{
  "norm_place": "pre",
  "attn_scale": 0.177,
  "tie_word_embeddings": false,
  "init_std_qkv": 0.0251,
  "init_std_up": 0.0251,
  "beta2": 0.99,
  "max_grad_norm": 2.0,
  "batch_tokens": 32768,
  "max_seq_len": 1024
}
Each number is 500 + 25 x the weight over its row's rms, rounded and kept within 0 to 999. Layers, rows and columns count from 0. Numbers have three digits each. The size before them is the row's rms in percent of the matrix's.

# gate: layer 3 MLP gate, 704x256, rms 0.0594, rows 12-46, columns 128-255
# up: layer 3 MLP up, 704x256, rms 0.0572, rows 12-46, columns 128-255
# down: layer 3 MLP down (transposed), 704x256, rms 0.0547, rows 12-46, columns 128-255
gate12 095:510496523528502473483472497485495523542548512512542491487500493500536540502553461454523541535488503529486470521470485489517487474514459509479519535531497494467532510535493496505509505495463543484519481508534499516499466463495512504503544480489468526495503518485488524499488534501516496499508487513474521523481480482474536519510498480479488448497528478518497526460491489516468505488500
up12 100:505481494508480497519474454538540467506538493517479517503495506512514523516532463475530485506488538486462509493509466457493514500532483529523539507487518529515493519516484537511535557517467473516438495535484544546515523440507499508519503477521475438516494520424508501508441449477481478520494503473496499513478500495470472499498501479489486505481509473508538516508517484474508499505512
down12 103:516500516516498496503515506480500534464490502506480489539535502487516483523475537483479468503500496487530528455469494490475545542468467505499518468476464531477542497494526497520504521502495526514508513470510505486478527500483554510461509584452524538476505544440546531503488520478482503567517492526537523520516517469501532506502464533497474535513511511505466522510514556495518489487512
gate13 092:548465518536522511523482543444534503518487496487525487466521488505497495532509520472486525514494515477512468492459487497529484482481521528494531544480512496463522506461501488527473454534458524511470488490489513536543511464505508497460503498481513463490483478463479525489476526497530491499528482480529520519511484537493514462466508515488479531502513496500444489497502471508493504466488
up13 095:481540476501515473485450526540479540479522496496489467518498487476505500502500494508513520460520523511508517496483477512499482503502496536487450506478463514534491459549510480507493505518507514488478503523512515494532520528477493519503534500554490507537460459526539471478463467433506464527467494478506518502464461461490475546552505469537546501525461467484500483498481498489499492503487
down13 096:477470487504485498504421489484515510480496484490502457478503499512474500485481525484565533516492497507467469513474504483484514471517524544492510503493505528546493534498529504536503464540475520476430479503516506492566543536475454510519481560510452471515497487506506512528512463450477511468492452499505540487487511509525470484512529547505476484522490520504454491484507475504496510453499
gate14 102:492482481488491547486495508472477488533461531465450461496522511543503519506526484507530488485491519482564449487500513491498468506528470520455532493479499489512480490490524522476534503498463473463507483480526515532507504451493501495521507494439469561498471528514497500497493481521515493494500490467454524480478515495484539510454501537503575539518506523514438499487523518507486524516538
up14 103:544521489502493484483518432515508476500481472514515505497505482456544493501469505512528542484456508459502517528454477503470540493522535502508526527475510526457524523458519498509501496466519477516485478532473514496540500484504503519494514498560493460444492511506446546492496489457558517475478492495497465518507518493459472472519540490487490465468496516472506508500479518494484484518508
down14 102:533508520490501500497491466462489502472497497505508511490518505479518488524439531524521496474483500510495503532474505475506490517491522519499510515483542518487509516479550495536528504465482491519511522522462440494529486484547480498464513503540471496489537474528479529522512508498494490351472550520451494515511472459494496454485560477491493504437476527502489486496502557494490488513471
gate15 091:529500514480465486515482495484543499505512477487503521528557504445507505511533497543531451498515494512522513486516476503517481487483505457523452505493516425531489494475490511510477503507514480506478476474514498517478496521531435465511490466530512471496505504526504489492482540478518508495517514452500496485505539513473459539500534491476557532513532470492528519481503496481477481510487
up15 093:490502482504539477496496531485480497478510536497503501499438518520497502487478473456485507525486488502492483487509486481501537508521499560487523449511493572461485478505529490456489493505516502503533507541495508482470497484504571510467497527485477516481510480491496502502533461518476499534509468528511506497520501497532482477494492523496446503534461523488463456530501514526511530499489
down15 093:459501502497498521495518484535448478498494514516500480512487453520479514504502463470494522507487479495507501518479535490514531510506513520488536479466495518496564492519512502501525486463469493474492487485478470506509480508444493499495526559524465510508492480496484475508516451497475528409488494481504510475504494480478534493502472489531503486473479520543482463493532487508468495522494
gate16 095:527485492535508470508494489487477489499481477491462487494514523461503560510497493550489506527477513509509506560487559512506490485493505501492491518510534513519512528537487447478543528486490507482519531510528498479502449512504499529535490506486513477491515549478515453519475466528529451508488521524465515519493537475509525508530538490495508535520463483546483512498566528470499491502499
up16 096:525481474570540519486466507506482505534498507496510465477473506492546506520508510493517544502483532521511462467512529515517545482475505477510545492509496479542485535499517499499543534474478548485473481484488536506480467483532509491501514528486492490488521489549480496469494515513492470501487483515469497471505542455523529511507492511521514470520489461506471516488500512533497515463455
down16 097:514492502483523470518490496511521461537495537480439488523526499481452481504513475482464490444487497512519510464535463499487477520455534497506522507543495493520479490534530528546485486463518507474543501503458518500474534468494512472464491489488498541473484508485486474502541502526502504585496483495484482521510484512495519488520490459520555470495503526478520484486487518514472479516534
gate17 107:459472512523483528505472521474479497502493497489545507452532520507467532532502499475488466486496473509493499533486556505517481472491509501445498526492490510514485508532491478515486504475460506512541502485517569523484513473506511503513493504461455498509526510494528473509486483475492456505524500479500509524483480474524496483505446509487479537513517535504483457442473486512513502472528
up17 108:515491475493539465471489456510505514498503469508512525497499496466508512473489556492491460513486513519544484504474499483509519544506499485552529471509503542505503545550492473503531529463517511513473546490501481474494464455505496501505503513534532464515528450498477510493531511474439529522489505504507477506457495485527503497512502471497481512504490484516517474509481466512548495499486
down17 109:552479464483465499462468474498495514519510492480494472528508467524525485506489581517544519493513526507528542506495519533510520531484460482505496472514526517495508500509502469485527512464493521483468478489509465476439446496467475530508518522493523502519518479496509543504496509551506560424509483541455492510489518528471549502510499478497492505488504475501471512472518526494534543492517
gate18 088:498520476480494498511524507464538500495490517451507509471496497481507496513497480493550476493525453509501489452451512518496501476506511473508507495489524512497515489526458523535459444511479531476497503485496549480481551474499491494466542524475516548494449462516476542471515491487516463472476526491471508505525470496493504496522485492513510550537493474450551560513495471479523488476462
up18 083:519497517485458461503527504484493456505496492446520468505485499490513521487486487514522484465508484548464468466510531518478489530520513458488488520517494488500530467522488530501483493511491509493506508480459483488479531550481479507460473502468462537484468476503485536525553493465508495474531514425440449495544493526487531518500469491500516522526439493478524498514518520460554536532521
down18 087:513489497510458454525528480484550502474527499473480515486487525544488491465492501522517501512495469507484518481509510498477534484496497428471494463506512474480512471456487550489473462499496488528482502493472526460473464502462498483490507485490533527537532507516493511493557497507527510556502503479520499512511497515481533486496498512492482513508431506472522511521477493502512539549522
gate19 088:567506492471490492495496483503521526486514569482478512492528512517512510525561536464516500519500509535508510456523521478488475497501499498515492509509517452509477487487472511515503541478468472528487509488464522547529472493483513473465572515507509469498475456517513534497466478516500509514491493508518465518511499536490528478494543452498472488525520498477482514509468458538506522476458
up19 076:471473496499535541512508527502510455558523453488465471517464451480475527499455475497473492461487462461514493508461510506506497513504538511505498479514501515544539509540521503495488487468519511487507476519538504468499504437491542538502531508537492471527520524492501484524504525496508525495514504502525507492502494479489465512544450493506506516469481520516487462500481506453463490498504
down19 087:512468462486526502497503473520481451480490488551506440514521469505517523474534484431481510489491482525510511472488523468518484490531538506519504496492528505506482532563475472458472484484493487466518454533508509508498510468495535485482498471502447480506497453502516509502497479504494521391519483526499507510498550520498532470520519474505521500514539480540474476485502491495482495482474
gate20 098:527516489558522541525518510457480521522511474494517533441487473479456523492498477491490517551497514514528487478543523471520515512489462483507517540497473502494518524520473545517564461508502479498506465492467495509520513503507496462492515466490520492481553503501475466504461492492504482503485488479584511520445467502505486484494498478495518520524474519525467467502460482506465493475476
up20 102:533521506517498507488497458460502503490523472510478512449538510505499532529531475490488498468479526509498505504532476481499474526472487460497468531532490492490531521473516575515515494499509472496539472519499494500514531508487478480497528474515500489503517518512466504508532513502464476510492463489516464533452456506486534494462508533450512453565501487549454501467504491486500550524509
down20 102:513475558475501520495508470492495515519457512498457466550530502490493504504532498525500504495500467496505534505502501529492528532503506521482504494486538491476484501490504473522530510526508505522525497500469482481503511527482528525477471524504508515519462462490469543519511460475466497567516475501497578506547471508491520476477528512481516521531492525459515512481478500497497535495489
gate21 080:537492507481489510510467494503533518557482526465470511491448496478532490518479471474519527461451505535499539493472520475508497482530486505504471483490484458479497469509484482472507510488501512575495504497475471459514520516515506522494455484522500537544500489444491520551459533518489503498487469497520517503532553514529489507473540508512523463464517535530509475540473502538557471487509
up21 072:514548541474451444497485482541540539502523499473542521493483541534537456501473489462485512481470477537511567489446486518487489519523485483469484487504493498508483495481486449492486523459504508513505525499530536485516502557515482528516507494503531494471470474508519472470487527544496496528527486497497515498493517471538456486461509543473468494452491501522459498513489515574560484508511
down21 079:482501491503489505503520483490494515487472515493520511513484505484505500500436497505500478482537507527507461474522496468498493526463493518492503526495499518496474470457500499573468493512498487476514475514530536521500473517478497474452506558498502487514500476498494469489515501463509455598490549506467484499458452512516504462479467477493497505514500468464488532474490493494458534511474
gate22 100:489521497495471479494517543546499484518507517487528479526507481510478517486537530465517552516524542541506503511483488482428479509521492517524564534502533552474502464533494542513548487522519487547506498525477500501489505491530473527479543482492484485513504477471484527515500478546506520517535506532463517508507509488446531510556456466508575493485555506501515488528508528487525485510520
up22 099:469535506485500490471519515519493459482467511521553492507526505509511493489533503495557521500504518531497530525502460477459498527514516527508542469521516503465477465547526510507535525471508473513515502530518505480488505481519480517512526481522496473515526459481518565494519450514479534519501512478506488493473482454414548519524507491457542490508533516521537512466499516428535534502522
down22 098:483511492507474542475486479504490500507491506519483505469522526477449520493493489505450460501502479505466529505504534502544488514501465491497465487514479496519506540461513493538475478467519547510494475490471507485486507484487505476482467518522493504522489480510496490485516482457499511615483481493500507548489490459534496489494527453519500504505486490521474505516470473511465537482479
gate23 102:487490529455488501488474526454437505452492483494518508439474508487515514513452518491467493488485505459505511452526500495498496492488490478474544495570491464447495541479509489535462484562467521514527482530476517505531541477525454493518500520488475461508468479495502510489473500490511523524494483472519522540506471494499521499494495497538516497557491524501468492499489506530489524482496
up23 105:494481503490489489506470512470490521497476501485438509434456503494477522530473489482473508464486514484468555469512533493507522493473527509469561525536473490458516500508519481510501489504471526532501477490495532471493501500503465508481504507468528527509504464497531495468476523494503461516494513513495472534483503483493512459499503487516508503547476506518493486467499505478501505454490
down23 097:465508496501476511477466479548506499508500491516449498512561437475478509509540539522510495489548471528524489521542460504456481524498528509502484516509540503530466469498525519503510498491493488516505492507520485504498502491532493516524484535486479495467554474484489455468495507528505526564521540468472527549486505533542463475524501467546503511493502539533498493522501492513479501520517
gate24 081:531508488457473531467483507499487507483523513465498501522472489484466495531487508476520507451512503508475487481501485503518533510508475530484512513476547505488496479476511494502477469545520428541461521491485513500516497511499442514443492506543482490500477481474504491512461484510498436504514492480539522523516486465491461477516522482501502502506482492516428493535521504510443542508458
up24 085:518506506487543522507537529528535512488538487512507521494533486449488564498490432483514457489478521470519496480517534471470502527473490512467558523524543537456550517473463498494499520537509471531517496495487510477416471518516426548453522511511508480517558511499485467518472478494477474521513491501500487483466477458524479476503530494490500537521491475523516535467500498498477527486515
down24 084:461482531508487450516491511503479539513502484533489526460488514502486522504530523507498533501508483513524523488494510428451498502532512472491523519489511463500509481521496493502502518466505517497522506507540515469550535474491561493502543484497523473514500493535496538461519514514471490585451483482487510498502475509494477492453522505501472490553519533488508479462479498495528481497449
gate25 095:523494538466535495519448480484533482510499516521509502475522496526453494471527509491480480517515516506443458529493499476522497473509486482495524496477535523493539504478528520480534513501487546488530486504520468499535542460473496431472506492480451471513498503490520511483441500523477445492499505476559548493511459474454501488498499520505548515510520459488484535489482497484507467495501
up25 098:459560499517530507503531477526486489502476418493464481460497478496544483488493476501526552495476511459535526496485515501484493524493496452497474544515454445528489471523505516527479502515501450502455493513475472501514520498522484550534456478508484491545477510522473484522529492446548517511501494505489533480487506519508490537516477526501508491489524550515494523513537567506485470543511
down25 097:457501491535491498518498466517520515485446471508477489500473490536520482483492491542525502523512525490520528475517473453498481494480485524468489513519473510527532498507499497535491491482476470509446501510503504553473550512479496540507496477527495491552504510522484487496534469484512494486519487524538499516466478509489501518479506529507548527476517562521486495538555536501500541503496
gate26 109:502484518479520520434519493535479481507517507464475494470476487548479537517449495442533523465493480493517526510478528498500482517480490472467516478538482498506488488505494538491479515494481528467452508481514509511535509473474508481516501522451524535488466498541503531507501466491499458514482498511430532506509527487456550481506480451547493531457496521494500465524485476505515504509488
up26 100:472490541470521475415488510487488471495522514448490485525487510555463505521452463487547501480493493464494521503488486491532507501491496482467514478527494499480455518459545533500480526476473541505453467518505532524528485450486499469509499490480535541473455462568483512529535456490454467534500485515465528530488484483503522496500486455521507529495491486498502481513474498527517547512448
down26 102:477525491483526475464463478499506496495540485496473479500466525487492483507504436499503466520511458438520479513489471521506499497515448470496505546505495507512462506487517509485500531517433508506503458558527500472531511435514460504516474495528505515473482478562527484504537508468487519596495503498517519510494468441479539480506472538499491482511499472477533482498490501513501529511482
gate27 093:504458509443506531530547482508496498495512521482502488503520500508445487508507454511511463505504525488478528523498475546489459498491515484513473457486502468493483512508537498497520480478544475500523451531506461483515500518513517469487562516516504548527540529520535534527489514504514516477510495485472537487511497579502532491487494516510496498500456478499520511507496478494488498509516
up27 097:483502474495494506494513503512529484518529533484538488457515488494477493503501449522510459531543554530524514498527497519505457487509499465507482508483500463467518508516520457480476511483517504490503495511511465473492505547482507462512530521461522529540519523491516529478461514484518499485502518488495510527501439528510500488504520509495475512508478489500523492497478495480485497519534
down27 094:503488491479456533497530486534532531502488524488497512469466520493503446514533498501502461515512499471529498515493525527514503493521518518537489506521469460528467506510564551485523476500526505498509521463487502475501498540515504472511540545462516526521530494527475479494480505496512477562462489480458526497496520490505524502496485508508457547484492486511496455458502497527486441480490
gate28 096:516522500475509524508513487505473485489502496497511467473524467469542572515494464528499524492512516464460482507487483523537469517445475493522520516556469493481523436550462501535462483536532489498498489520509467506533496483501531522476537490469490527465486502498493521487475468452489471503457506508456511521507512502496495510509471484540490512484494444508506448513448470423477497491513
up28 086:502480517511531543506521516524470517563500487521485546522499457504451476524477538478515498503475483508537517502523508489428510506551532511496514495500503496535516512491496464519541511475479488494494481503459518481522502490500501515472494552533515493515511476516519476505488543568547514510521493530529486504485505498462500466522494482487509517442500552482484514514496500564454462463496
down28 102:493504522525508552535518512499531531550528516505512488471521498484480527527530493491506469514502501555500520516511533492446492494519476476518505500486496484507536483480494518567547508491513514538503477488519524459541501497453512511466488503515520498566484470490492511510472528550491532502472509513461467516464512497479489495519474484529511499454523497492493498501475499532482509491511
gate29 094:481475472439479467485499531468480492473506501511442498464516506503496509490489509484508502484466472479474498497470522476518491515502497533468516526515454526474489490507504495486478548488474510490470571458512483520498524449457503480489467449457522524488477486494468450507484465447527500489500517495488500525486489505490479479528505489500535540503504550465517462488509525502499539505524
up29 099:504519493521466534476481518534476485517515535513511477528487496438497541522501498474510496509469479519488515480448477434509481530503488534502483544475516525489488493485485483501503511521541437495517472497475484525494495479505511461500530524537543491510489475513511525512477513486515496508526543486538509519478498475472490487502528502494485595521514485512484510560528490514479480485497
down29 101:531535495486518510475486502503501499480509474504520469464510528490542499477467475520485482504476524494519523524498469519491493508484496465461486511516476527511481502488474454509479494506459502471517545517517492496452473495514509531506472481454493511529493483481495498487513533473524466461531472484478494475495479487514457522475472532539537472517471489486514478451483470488501500528484
gate30 102:499528436452501499495535526452520494503543492517510479504486485490503505558521561482479502455484501522525510505536485499481499518456504527506508490496483547496531456547488492521467500464499488438513514478507500466487518471486521465480498508471494529498509510478491441494483511492499519496499496532517507490494520468539483486508494495512470501510499505501531484513479476538473504465559
up30 100:501461533496480522500479492523459504518493519524489475482541500461476523486475459525552537497517515483508480501493512512493462505544486509489490503497517486538481548468481504500504515512509479519488497485486483523528502498477514520497550509559522488520461499517508540497495484516509473509488543487449500527532479508464559485513494472508542500487493495498501504499482494471504501504449
down30 096:497498445485517503513514529462498465475553484527515453517503484526493509509565530504502471505492511534509509493560516508496490511467500506488506516503506485471525442533518482538490523491496526452485500540533507464468523464494509471485504513484516525485550526437486479470502490501489512398507450505502526518473510500539483537525509483471511506516519482507497496474520479503499484477480
gate31 093:474516485485503561489536531533506522450497511504472494508508517515496505490516541539479499524469487472486477510586509517515475504485520499506456473510519514505478483507491515510511469503521471492485495518506490462502508549530520534501502526519502529515468510487515459527502543505492475481448518519541503490483500496512419558467473514475455523492517537514442546515547493509494497462517
up31 100:491490477492499443528461471494525490529483475511535497525472502501483489481485444460532520516572464476508539509486467500506541514521480523472529511524461495538510515502510485494501557518461466488532498510498485519474488518489500514496535482503523474445515475513511523471515502493481508503528486482510487500505541503491508455509505494515518502513433450520503456526456505514478537513510
down31 099:511509500540507509477566522503487478576486497468476519491535485471484529535509498497512474492487483501501494486492478465469445461463491490497530505478507501525534486501467491491490506482553531513503528518547515513504533452504510492485460432466477522504456474491484526502508503494527507430533464483518533491469477486473538534508479499530495514526521490531477514492489480525512474481532
gate32 106:503473500436524514515492514475484470489450498475520499477526483495469521500472502514506514504491506462477532543528490503516492529524501514532499462540495477503501535506531488445503505494498537483520507469525475535526484490485485542493489506505508498494506476458469507522512471490545499525513478488452540475506506476516487527448528510481484498500498443507483533482561484461457499488481
up32 110:506471503482534464508518455464459507473501513471482513527490493506509507526421517514466471511490508494510536518549483491478492509512542492527508472507492520515472545528504511464515478506510486518502529430478478509485464540489488523483475528542506530494485498453507499491537499489491504515512519499481545501517529453479524487475554484484538516467521496487494516515526497506495527501489
down32 106:491495447558502562475478525477461510478522503476500455492537489487533503497494534497462499498523497513527524474521542485466492515478478479464566522488501530471471500527482518491511484449515494538513471469505501453528480484501509471490454542497472480546497468530506483495447494499503496571489467486519529469495522502493516467543493486488512490530449543480469478454504503507512571492474
gate33 104:517488468505490573512517533509493468512500509508521535473487495503503506519483511464534525502508459535519547443500533494512495520474517531484552505475487484526477531472478481489476454502510451488448483511502551479508519541539510480477509512538531550483504457484525499489450505507526486471533507533513501528508510503550492510522476462500529506467486490493493436494509508499466491480514
up33 098:518505497578498560490516467512525485511481519491540511492503475540473501464499475515477512508502486490529498513504504494472522480509477467498514466490495523514515496481519557459500480499463516523493506476470510508536442504514478491506522471496516460483486516516490538490506508498516509483441523514504473476502532481487497522499502510524497474465501489503475516473498551506544488502495
down33 108:500528537500486515469452533504502464519488486452532492480493500450521540460487503473472505518543489538497527493581506493510486497499472507483543443515491506495540456508505479487492540477486461504484539525484534479497467493498456543512532488556534508527438485481516519477484523488492463492478520523510492481506506510475478472537476544539494488501544521507496507502508502543534502526512
gate34 095:462498498481478479502511474469475491546493499499504489429521530480524499546493507500497521534526478473497537494485473480519486515492491491510511492524465467534449465496521509474472429478486468497542518493551471531516528508463465497493555502509476518553509539502522533460483505508479518512535557476518470504479473538513491531445485503533477537553470481472472475508523506523517526482502
up34 096:504491490493493507492515473506557520439492496534497493539527499503492504510560453523515457440509519535511493526488494527468491509530514525492457505506543521527496534501550489524496541523503536483447507515514502508477510527551479497529492465484506506501465467512515471548536494528487483507469501500494548496517491485466525501530526511503482497487539534502518510507522503500527544492456
down34 101:517471462528514476516537506498496526506542545506512485486496466501505523508478514500474542443473545502505503482508491489518503558478525487529500520522489523445486470506493481531461525464485512530462475545505539514506505504489502524533451456513523511444487466493499526482507484511478494497520473539524529486465472502509527482531473462480496447492500469555506474467497498476485520480535
gate35 097:459465525496497514496527504500522504495519471511510465521510471520504521522516489479452437561490517464500539478487460445526492511491530487551508507454510506489519501513498500521494502484548532488515471476518499484508565518511503472524534481530478440493465481471506485504504504535492523524463497497500490513505455505485485475548514518492466518475506484525527485553470469505460503481487
up35 098:501515457466515480480515465511524498479515497479520519496477504508533520447465503505548497515475526493520520496512489496523509467473504520500505557497500473482495536465492481461504458511462481458444543519492505499509496463477531533487507505552504510487484446543488477486435468474478465509476514516478545490476536520507473461498496510511484523511497513481509504514539530501446460465498
down35 102:512529490528511500518501487492524506485499513510511505496492514440448523508513480564504516499508509492496457486509537510486483517508537496483470535516477541534491517516473491509518460508466448521495516509467538513534505498469488504491529485520509491501499501483444442489503497474516495524513492509550491515489473503504475486474512521510538501474483473500470490478455493503491497529492
gate36 085:505494524557479472508488516560552538502502482499494521533485497491536503539507496485485507508543543476531482462491553468545519449522513495510543514515496528537506456490511467507550512487464564495494514520495527507505532538493470493493517501475474479545535476515483473501493508531487470487486469497493495483482503446486523523510539466473482505485504547478480492545515506532479452522504
up36 088:483507496533504542489520489483462465505504513526537508476505490509506491486528506492578451469503462489507498507517482512490520493488487499479489526503505520508482550501515539516476451516528468506487459508443473477487529475498488497472513480534526446499518433484479480499508503498498553517520523494495508481514511497488517493468491512507525501464513461531502525512495497511523528547513
down36 087:526486521506486498469501465513529561485480475495499459509534502536510532484544456539516558535501485531493506473479491498543554517504522447475512485422522495512525493490527504520495477457457537487510523491504448476492450466517511568479495497502477504505480455495511493473481499479508513466506517500522492517495503511522490530543532501482525477455497481494498485528506471519528529475456
gate37 097:478459501527483512480509520486529509512485481515448478516459532508507520518511499495521481494494460499502503486520503481510459553491475503488480457518511473508497525497503564511513488511480469481488530484495553499508491523482507491481492545484472523482491552554463474458528516537484487490449516495461528493493478495516514498541483525559542541480538523559439488488515506511485489497525
up37 105:500512525482451488520464471483483510491511540481526527512537486537483473480507478512485492506484518527492494544519455515484562464508517515519495568478531510459503509507511470486482493488496525533519509519485480495463520471523504538510476495490508507517499462480518492542490470463509552499547490487519460500501506504486471519472506499463482456524510526481537514469515518486526564516475
down37 094:491499500476513514500528510527499525529518487506502492469502494553477478539489507509483524510532498539449497470500502503484520514546524498496540496468548506537532529481542510507477486508504508513457514505497488553503512517551497502471492494537469484532519469476479511542538489469545515393502486532432507496479452485504460492489444508487476481511481512512475503561535475502484525491525
gate38 136:516477489524519544508530549538487496545528538527484480527499458497500468495513500517507511487528511522528473516486520488461498509499502494521516440475500495540498469589471484478491532453505483480523473521502500481495434499505489510495509500481467492490506524534531471525493522517508477484515534511495480505501517488488537534512496479513508500488532478476543494536493498534501473526504
up38 132:505505519496497461490464459503508537496462466484524521495482513507496554471477481501490525494483494499480521483516480481532512507497511502466521539527490513482530496447489499498476477543518486501456518494475498528494547523483510479478502496591521471519476489480466500475486486470500519508464489511492534461484471497493460468490499499488462469512476482491459517486476486456491533496525
down38 114:515512470516501484487555508492535489488468507513543495544496521464498480500505484502504555555514511491461513523480517467516528503527499518473485428507488508488523504467491510497493491524499498490499501507493528526528501542434505536517507499512476495480492490531475491493522496495512450348515493483514488477543513505512474466502500503501462482489515464505511523480471487531515530510477
gate39 109:502529456541535521454497500518485551480518478509515469516516522522502497523483531514499488514521497526462511485510539507521472567495461484536523462539527475479491482506497522492478505473520487490503516491466547507549502462518520457498491493503445515519501459544537511486484496521483462506522517504502468565529499526507503487534472526494518462474510520524478498459509494507483531497522
up39 102:497489474432493474485544533516499497485519518512491482497503528429503479441504522487450462504524492539533504499480526497515475507514530512516506472497536522489466464500485479519486505495507505479507559521514502491477516494521457500512537494507505500511508481535517461531516537476480491512493504556531500503474512509537444440497548501491515501483536525487475495501461441514457523490508
down39 111:499493486542535482456500499489466466520464484502519499494481482492499560558512482483549525466469494475502518483505474504487536490486508492481484515531506471474497539511508519500509476526521480509467468485467497507495517516504495509523480503437505499475525495524490510530468508543511520514512472494500478470488523523460517467463523476503512481548471436503511505496503479498482527452512
gate40 102:535475430445493548479552496519518509511466520477502472508514499492530484494505525529505523459461425481500565501485532543479490521502514497501503444478473514502506497504486527514511465484517466494507542496509512487466440511496529527514462494512518498484535496526501493501476494484525521506502516524456495449520543520492501508511503513502535514464481506566524559479516525485486452507518
up40 103:496506554497517478495489480484525497509468498553504497504485488524498472504471452566506455506529501469541516489456524487510498477507453474513446463489508559443491514499495505526507459493482498506503489502478511534491496507521469496518502524523494537488546520501575466475498523546462543483491470506521478519453500501474491469506550506496499486492506495512495532505447478496537523486429
down40 104:534523452540486492510516513499463565509534498506504491511531496499475475485476528537480539508505507514506491500465473527473511495460517503458505457483500497532474458521516491507533541484517514480495497494525500475523536497501497559492517511517521479487464499518516496500459502446511504450521528467529491564510492507509486526511502524483524519518477494494485504460494491475533428476446
gate41 096:547492505515519508502476451522487452518482516474490466518538508518498490512513463488514488504492525506504505495499508504493497480525518509456510509462517494485525492475490508526494481473439519500536514474473476490510488516477501491544521496496482514523453453522487524455492508510509544509483470477493481501481522546459539543521556519559502501503514516487554534480531523434489487518546
up41 097:572510458530502528481532518474463469521487495509480473469524474525505490530458516507520471476521531472507482523483534481479494492521518488518528492474504486509510548512545505497463478465449498510510513495500494508517489483559530468501493505526506495489495504456482544558520545532540490482527486502499549491523498508521502550487534494525509506528495468519480503497501508516458475503516
down41 100:565545480504504497470501476491501488508497530502483507506510529505511514498512526494509452520508512519456481523513514499463490509526515542490490536443498546546490487524498486556504520493500459510530565484550459495496548500515558516505515529546495501456479493473529498515526539501491510503487498532507500469505469513498524538475522503519509558494511474533464513474508522509493479532535
gate42 108:495504487505489471462487499503485522507483502483476532458522495507470480498462536514504492507527451454540516447486522500466532506508522488499492488479492485496478517534450511522518499508484472487496518484534514551465456516480467504525518522451500497515485499511484532493495541518473514495503564479521507500486545479508473461487499495475504573497493505521526482478483490518543504484479
up42 118:494511530483507482508507423468528487499539515492502521527554529529490480533503516551518512482448497513508526489532510477490507515498484493534476493562504459508514515463494477458466501481516500507470506511464532488498500523505518522535502493497527519441494504482471469513481493520507445493492458529437494503484489496531518478521524516494466493477462483498500476543465505550482499503505
down42 115:453485457471516486520518521482504478512508532490497509532518502503479490481550454463462446518478526491505524497536487476489496486515495523494511526459491497526495487469511519470504470504524526531483462559513485470549531496483490461454489487507501492513500467533499463514551486504498483512493493502524513485489470489490532459520544497497469508497509509492464515512504525518467472470519
gate43 105:482469491483537492533513485487525462477495471445522476518480466530489495460490533469479477497530483466525446528491479548490511500507445461547517481498511502496502500514485530483528457500518503524474471477457544502483492500519486512519523478500504466509461528507506504500519497529465477509519502485530511508480524517507531481467521474511486473554459472498488488531508506482471511465470
up43 102:495522561444537505533516463477481523452500532487488522525534502466502499476495485502454496518509495519533484499543505462517471506506506529492518514508500527494470458552465488503512499511524499483491526533515468497498496485504533472517520491508509506501471472517509486521499551470484467527502535514500513516468511514506474447492530523510477518471500478504523491559464454509464551441488
down43 110:467478491484500499517472532497473513513494495514477516470491507523456477552512523506528513482519521542489553472493503541508497483520456486474522522494468517499519529491525485549482520524466509518490475495502482557534530513495534452494492499504505502490526481498524545478531466559476513523468513475511490516512479493535549482502512508484488521481489519495494506486523525488524499517490
gate44 103:511513506485512498491512515470513487507495507487456530509512487512502504491550518526504485513479556478475514526509515485449478482502514490498488461524511553513508494533510514530510538481499511494484543548481489461510494457495518532460504524524467501471518484471501501558533537479447502492481514487531509529501489504500510444520523522494480482527505462461523507484536521503509521496514
up44 106:500512466474461453490473512442511496502531472529525491522499509498525528517500462496494538492498529498480472545487485510487515489474506512468499551468491496469526537500492504472446481485502539530547481530468472510531509452475502495483496462492470534534509478462511508517462524490490499480554512458488514544494487466509534484519468489492524520559507522474542494540488496510485498490495
down44 108:527455522461491533481548480535486491485477512485471504524483474485505551494509488477469473480506566508450563438502501493488504492531506496495523483513496504482548510479528500513515476508533522504521491481516525553505501466438475478483529531486514478542460480469519511513482514502510530520494468512488448516515460470508477466482527508500505517518531494467528516489516482484466502524504
gate45 095:518492511503547512508528504526480515519489515516480500452498478512543481511480494507505529469486482485530514490473491494507498494483540498467489476500487523559495482540476490517513539550504499473474511480467506504505547485489476477508538553551509531500499526505482479499457499494504474521504501487472549455481525519510411552483511518502473463483507466504456523574490473507503486500493
up45 096:495512518486481539471491516480478533507507471506490477482497461534489506501485524466519478486499548502443507481504504469488520558490488503484526525487486525498557493512479468516523515493488546517539461517478516496548528498474512482476530492479484483507483525497485494488490476521522500483499493546510509533488444473447548486548515442535558498470478505504483451481494483497499509523469
down45 104:489536493516522501479478520536443517486478487513504483428493508472508527519488492453502503481497532529494505499517494485501511505531472507456473486453456504515517470526499468522507516514509544485500509486468522483523512489502498474507476451506497514518478545493455490491490493471528466563499536512500564443456476500478531514496510495483516518461467444514477525472491478502499499499458
gate46 095:481518462439456486493507507496481512494491517427539516516503508499492511467511490485514510528521489477489534474545526499518470469513478495492506481484500496462517507508484527513514493508555473458526543499525478470503498494484467506471512534554495499489499499491535504537468519483517454493497514425469475515478498519500484495497524440476504546534516486534497523524505530463488504470571
up46 095:485508465467467468506483497454526475516468488417501516463476505515514531521487505508494509511506481489494526471526535500504432456518493483490499513477465490461550498510472512515533511498527486473529490460515501501510497482468459509474507510513465468513504464507514514499485520503486444507496520428475457507483548506502481521499493428472491543546517473544514517492468516469496493448521
down46 093:539484494518446483507471535500475505442531518465472508515498523494533513510448486535465498464501505494490502519533518489507467465496534500496511511479503511519453491513530502507501464498506520480509511501513497485526523527498505505492508553540506518511490497475492493525504522496574461617477476442496478515480511495541526516485516488518497515524455532484544517491506488475517495502484